config.toml
num_hidden_layers = 9
num_key_value_heads = 6
head_dim = 32
norm_eps = 1e-06
qk_norm = false
init = "normal"
init_std_up = 0.0651
learning_rate = 0.00911
weight_decay = 0.0
lr_head = 0.0105
warmup_steps = 200
train_tokens = 137200000
Each number is 200 + 40 x the weight over its row's rms, rounded and kept within 0 to 999. Layers, rows and columns count from 0. The size before them is the row's rms in percent of the matrix's.

# layer 4 MLP down, 192x768, rms 0.0652, rows 0-50, columns 256-319
101,204,200,210,224,262,170,232,200,237,187,246,256,198,133,178,209,230,160,132,172,161,231,100,178,169,175,143,204,198,210,175,197,203,238,219,235,173,199,163,178,247,163,240,219,220,148,190,183,95,217,290,256,227,275,178,176,158,219,264,205,237,250,179,187
103,147,196,205,207,280,194,225,192,172,199,224,203,159,246,243,166,175,208,182,251,198,244,166,287,230,159,201,198,156,244,150,188,111,188,189,205,231,209,122,142,239,252,238,201,201,210,244,142,131,226,165,206,235,209,118,219,147,222,201,195,198,193,258,192
099,132,149,213,221,191,107,208,282,245,233,187,166,194,157,229,178,202,221,180,90,253,214,187,237,239,201,240,231,187,168,222,145,136,180,180,155,258,196,224,181,233,218,252,216,220,217,163,229,259,127,281,157,188,209,215,237,313,192,205,212,264,204,238,235
096,250,237,105,171,209,201,231,205,219,197,192,222,201,238,135,236,198,166,136,161,255,261,219,167,230,194,175,219,218,255,225,228,228,242,211,239,181,177,162,156,229,184,263,174,224,189,187,151,137,257,201,167,145,178,276,222,188,198,216,229,156,228,203,163
098,166,160,276,205,202,219,182,196,160,151,264,225,269,276,248,273,251,188,248,214,161,175,184,158,263,175,180,186,226,215,241,189,199,227,215,143,169,180,225,230,213,146,223,188,195,185,171,237,192,267,243,251,176,172,207,199,219,153,256,177,188,205,207,214
101,268,191,161,217,220,186,245,130,300,169,240,169,174,279,202,206,215,242,134,245,180,204,196,189,197,168,227,132,211,201,258,231,123,205,156,159,111,241,188,303,255,199,166,163,209,215,122,199,226,136,203,196,269,202,236,200,233,186,213,185,211,197,260,244
100,170,247,175,199,208,247,183,150,151,206,172,202,221,215,274,250,205,193,167,265,206,245,221,193,198,206,214,222,228,239,133,217,208,175,175,169,267,140,207,140,158,163,150,222,249,243,140,169,111,243,228,229,188,226,164,199,114,110,204,218,277,160,151,198
104,213,265,263,210,181,267,145,198,170,184,206,223,182,174,114,164,153,97,207,212,185,256,219,160,189,171,164,240,221,216,269,226,158,196,185,163,173,203,157,181,187,231,190,224,159,159,167,132,124,241,264,199,214,201,151,234,233,200,218,218,176,106,228,186
098,199,185,121,159,204,274,141,248,232,177,213,190,191,276,175,270,222,160,240,224,199,224,283,213,170,167,176,238,189,223,225,280,208,229,95,130,218,202,276,153,226,166,215,198,172,251,165,235,220,255,223,220,225,188,133,207,229,219,220,166,188,177,166,236
101,180,256,106,296,173,220,140,133,183,228,211,238,262,278,133,158,186,193,128,197,201,230,249,186,144,163,218,200,134,208,174,229,224,278,229,242,185,237,225,236,246,215,231,149,193,171,160,208,137,260,202,212,149,211,234,208,204,207,253,153,222,191,181,137
095,219,152,223,117,242,199,214,182,183,286,160,244,215,199,193,211,197,167,254,245,151,236,199,211,256,174,205,178,268,245,140,235,184,205,197,242,165,254,153,221,226,224,150,253,200,196,185,149,173,225,181,248,127,198,233,166,205,236,165,205,197,226,198,163
100,149,185,241,220,194,141,195,163,179,176,277,228,234,257,230,216,185,215,103,230,191,105,207,228,194,196,194,181,171,265,144,135,260,177,181,193,185,183,225,186,185,215,204,198,158,123,249,252,161,191,271,162,180,171,258,209,163,190,216,176,163,186,204,184
105,181,178,172,195,170,208,279,171,141,167,202,271,250,225,83,138,196,194,157,236,209,221,222,126,129,224,255,187,145,210,184,151,162,181,175,207,154,249,210,236,161,216,207,152,226,174,202,202,242,128,210,265,200,192,200,198,181,159,182,191,192,229,223,244
099,174,244,156,204,124,165,127,193,121,103,217,176,251,239,275,137,143,186,218,250,191,206,273,275,234,139,181,182,202,149,223,227,214,209,166,127,236,150,161,254,191,203,196,188,176,154,176,177,165,154,189,255,145,160,263,207,131,228,208,218,244,201,186,231
103,242,191,155,238,197,158,227,300,207,206,239,220,177,189,232,380,166,169,187,292,202,193,179,165,216,205,144,183,155,166,249,170,274,124,280,196,186,237,213,184,273,298,226,183,194,183,200,164,188,187,180,239,152,243,192,190,194,148,278,221,182,237,222,275
098,189,252,211,163,221,197,205,238,275,252,205,176,163,230,210,114,245,208,197,183,164,178,196,250,258,258,122,136,171,213,236,229,218,208,206,181,174,230,143,184,164,203,224,197,242,210,240,166,243,183,229,182,144,198,268,250,214,237,223,216,206,199,182,205
097,245,132,276,131,239,200,203,219,232,217,208,231,162,285,228,207,152,277,264,250,145,192,241,176,198,208,213,159,254,143,198,197,182,274,172,191,214,208,213,179,222,207,219,203,282,155,250,251,202,188,226,203,236,126,165,247,173,311,190,228,237,197,239,163
100,200,208,125,173,183,262,254,211,276,216,229,238,202,198,250,242,249,266,155,209,217,184,148,255,269,208,209,119,206,315,243,202,252,274,189,172,206,179,297,161,271,230,179,270,139,149,179,200,226,259,222,209,204,243,218,150,125,206,199,224,207,250,232,227
102,203,189,183,181,228,263,216,189,180,186,199,187,266,219,190,191,165,199,263,198,232,196,257,181,118,163,187,243,185,170,122,233,226,203,192,211,212,252,222,167,109,170,191,259,206,158,220,241,209,237,141,258,155,287,194,249,184,237,231,220,222,222,181,215
102,233,231,185,194,139,144,168,260,192,212,215,261,207,211,243,232,247,191,184,221,221,203,243,135,210,234,181,192,171,204,251,251,240,191,185,233,215,216,218,179,168,252,225,225,142,236,209,119,219,229,129,190,207,263,175,207,193,196,209,141,198,204,206,205
098,256,165,177,152,241,280,203,255,263,188,150,120,207,246,253,260,239,203,173,232,265,198,170,216,172,188,150,265,226,138,192,273,181,123,248,217,244,174,206,247,193,131,235,219,204,180,163,211,154,108,258,234,179,230,173,226,228,211,198,258,203,211,168,207
101,212,314,161,275,230,142,163,152,185,151,218,140,159,155,265,225,162,239,164,202,219,248,244,182,247,195,164,207,206,269,154,123,154,128,241,178,212,78,261,160,199,183,302,186,241,218,164,177,234,215,177,246,181,222,180,232,208,216,147,288,192,235,196,168
101,173,242,121,216,201,139,163,194,195,190,216,230,184,207,223,181,189,256,169,218,211,282,232,199,169,220,204,179,221,203,160,243,210,191,208,211,160,193,271,216,247,152,200,136,179,199,288,301,265,218,257,197,248,293,160,222,172,219,155,188,194,146,231,172
099,148,193,195,134,144,292,178,150,173,192,190,204,307,225,221,142,155,242,193,164,177,115,196,324,179,168,169,191,190,183,223,214,215,218,91,157,224,127,211,204,220,206,125,220,202,184,188,188,329,131,182,148,147,170,206,150,223,251,212,178,169,193,175,195
104,226,232,181,288,119,199,78,159,136,237,205,229,220,172,186,118,253,203,225,235,198,209,128,243,250,163,211,208,163,149,261,175,218,119,236,206,214,227,315,294,201,173,220,153,220,123,143,230,188,213,214,197,244,176,154,179,197,239,218,207,184,243,180,185
102,204,189,218,194,199,174,242,233,180,137,112,201,181,238,175,155,225,186,162,179,210,128,175,229,112,206,260,215,170,256,182,180,164,226,157,168,210,255,223,259,204,292,210,241,180,247,212,258,191,129,161,205,178,196,197,181,190,285,157,244,182,98,202,215
102,200,163,162,179,175,243,279,228,193,249,143,187,205,131,201,150,204,231,219,215,216,177,167,162,235,205,215,213,223,140,225,186,235,162,190,232,266,177,240,326,131,166,236,202,170,152,178,179,251,141,251,217,164,106,249,200,235,183,208,229,164,197,208,205
098,157,229,174,204,218,156,199,173,199,203,172,161,144,216,201,159,215,222,146,203,239,230,216,241,201,199,245,217,228,116,241,179,138,158,152,210,156,271,216,184,165,217,234,269,179,171,141,214,222,215,166,171,286,203,158,83,199,191,180,243,222,299,204,203
102,157,139,157,244,285,221,179,157,199,225,155,154,174,242,193,209,224,242,161,197,259,161,175,212,217,247,305,219,182,84,220,267,251,230,216,242,263,158,218,199,276,223,226,188,199,207,224,266,219,253,187,149,207,216,273,154,201,165,156,228,208,173,179,152
103,169,181,181,218,193,195,229,230,245,258,130,242,205,150,176,253,171,215,226,166,155,183,156,252,153,179,232,256,231,189,258,202,204,125,256,184,176,153,192,192,207,187,247,191,202,184,255,155,214,192,239,173,100,174,211,234,292,218,123,220,271,217,224,158
104,244,192,226,232,239,256,173,184,187,210,199,132,208,245,236,233,156,170,189,189,151,127,193,252,217,271,224,171,193,197,152,200,147,168,139,244,260,277,224,149,284,178,193,241,247,198,142,123,150,238,178,119,167,203,179,182,164,158,195,171,203,183,228,179
101,250,201,157,212,229,187,140,202,228,203,206,114,257,211,272,258,210,279,150,256,123,213,224,193,200,129,231,136,190,196,245,208,201,143,150,237,208,128,173,175,201,171,124,161,180,184,180,199,217,200,221,150,181,145,196,234,246,102,125,225,256,144,254,183
097,255,185,159,185,243,136,159,161,165,215,249,217,218,221,246,110,257,195,176,177,232,230,223,214,235,247,172,186,265,198,146,203,146,258,201,146,192,53,210,199,177,236,146,167,134,155,159,253,268,211,182,182,191,158,175,186,155,204,188,201,131,143,175,203
102,170,171,184,214,195,223,163,242,168,227,171,250,98,210,192,194,253,149,263,211,145,210,129,191,225,263,160,243,156,198,241,203,175,139,213,177,141,235,128,185,210,196,243,294,252,174,197,208,257,180,148,240,258,229,208,138,261,177,188,242,124,213,174,192
099,208,136,179,219,206,140,184,229,226,172,235,201,236,195,209,220,194,237,202,170,184,171,237,186,166,199,142,201,176,299,180,229,198,192,192,201,254,246,149,175,279,178,192,207,214,181,224,224,185,108,161,257,153,218,192,196,190,210,181,182,216,147,192,252
099,237,124,178,235,182,182,166,213,229,149,213,220,174,236,166,200,218,124,193,236,164,210,266,197,193,166,165,216,210,198,185,206,189,268,265,152,141,143,296,191,247,137,250,220,216,219,173,213,210,161,201,198,203,266,200,209,207,214,187,190,225,187,216,208
102,183,122,185,177,216,243,213,191,159,126,116,179,279,196,199,150,207,230,233,147,209,85,257,152,222,185,245,210,201,207,147,146,260,167,174,224,176,166,219,250,228,264,244,228,147,273,294,258,295,233,183,179,211,193,214,195,169,170,168,195,169,153,222,198
100,157,141,193,229,223,176,205,219,253,194,186,204,190,143,169,235,156,236,203,176,254,144,227,185,176,163,157,199,248,217,189,162,126,190,132,255,218,308,184,115,208,181,164,256,176,154,223,265,206,187,235,245,188,167,195,145,145,126,257,201,160,175,218,185
091,158,227,149,213,150,180,158,296,191,170,243,117,202,231,170,251,210,185,161,185,283,165,195,164,124,165,232,232,204,193,184,170,224,212,157,204,223,144,203,223,165,217,262,185,227,251,264,168,141,229,272,184,208,174,143,238,208,235,204,226,145,176,159,237
099,165,236,143,195,184,129,216,229,260,210,209,208,194,235,153,182,229,170,196,285,166,169,226,287,159,281,274,264,141,177,168,250,190,231,151,185,180,208,168,165,205,140,210,243,213,229,185,173,155,228,189,193,232,282,191,204,189,202,258,211,229,207,136,258
104,213,191,182,184,162,163,223,183,271,213,193,212,168,245,179,277,214,176,231,143,174,270,275,263,273,162,165,209,172,229,111,174,190,227,118,130,222,209,160,137,199,145,196,163,313,209,202,207,181,245,275,243,265,204,237,190,195,150,197,241,174,149,99,159
098,197,153,146,152,166,227,198,255,177,235,195,224,98,167,184,225,204,222,113,227,211,242,198,147,203,224,226,202,186,173,190,133,247,231,211,238,213,155,188,260,198,240,137,189,253,158,199,252,159,157,203,261,251,222,154,199,227,172,201,225,205,200,140,159
099,186,253,217,195,211,193,208,140,169,198,212,184,229,177,114,205,204,236,190,114,209,206,168,217,217,180,158,213,204,252,141,159,228,283,186,222,169,138,176,156,278,178,182,185,138,133,264,190,157,199,128,190,204,273,210,207,215,167,178,262,199,194,185,266
101,166,187,248,151,165,199,188,179,192,166,282,224,200,192,215,219,203,112,262,223,193,134,200,166,227,177,149,167,221,236,166,208,218,156,198,180,198,135,180,212,201,150,123,171,226,203,204,224,231,251,260,174,163,127,189,160,145,148,213,263,227,132,196,221
095,232,174,188,210,220,282,141,243,152,208,218,185,239,235,172,290,188,209,161,220,151,161,228,179,194,180,225,152,291,205,208,230,280,245,253,260,201,126,206,203,189,240,243,150,192,198,215,220,123,203,249,232,186,214,256,213,227,255,223,192,158,259,213,230
098,217,157,143,267,209,231,191,185,197,155,171,207,158,152,202,293,179,168,182,140,154,225,199,230,162,165,236,141,173,220,209,262,214,214,189,234,159,232,125,132,203,216,191,205,210,142,278,211,229,149,172,220,217,157,204,162,166,212,159,239,192,248,219,229
096,201,188,225,195,197,169,170,181,215,171,112,184,96,188,180,193,238,190,165,244,186,293,206,180,176,158,127,206,198,156,187,220,144,247,168,156,221,220,265,223,207,199,216,234,167,151,231,133,238,194,208,222,198,199,213,220,270,201,135,212,210,138,189,167
098,161,267,122,199,227,176,220,222,162,166,256,217,243,220,163,217,202,236,214,153,198,209,223,280,165,163,238,217,196,279,232,152,149,209,166,235,210,213,210,122,101,196,193,215,202,189,230,173,238,168,293,153,166,243,255,150,222,226,209,239,237,318,194,263
100,225,222,203,197,122,277,263,131,219,181,156,258,197,172,113,245,121,231,182,185,224,188,153,207,206,195,150,263,161,230,217,157,167,161,179,110,197,132,189,248,190,127,182,200,129,213,140,190,254,202,203,205,194,161,223,231,192,225,230,169,233,219,144,143
098,184,226,254,242,217,178,109,176,228,218,226,215,254,205,225,269,234,187,175,155,171,108,239,151,219,256,251,228,241,175,290,274,290,110,184,203,225,177,256,200,218,115,180,196,186,265,199,171,123,184,217,176,159,193,259,195,155,186,137,202,169,235,221,196
099,187,232,134,217,174,180,110,254,211,107,174,167,177,197,198,281,215,189,229,113,126,205,181,195,129,172,223,164,171,188,159,177,206,201,211,204,180,197,190,181,205,137,250,217,186,201,191,241,232,174,209,201,189,214,107,245,231,231,235,176,239,257,173,198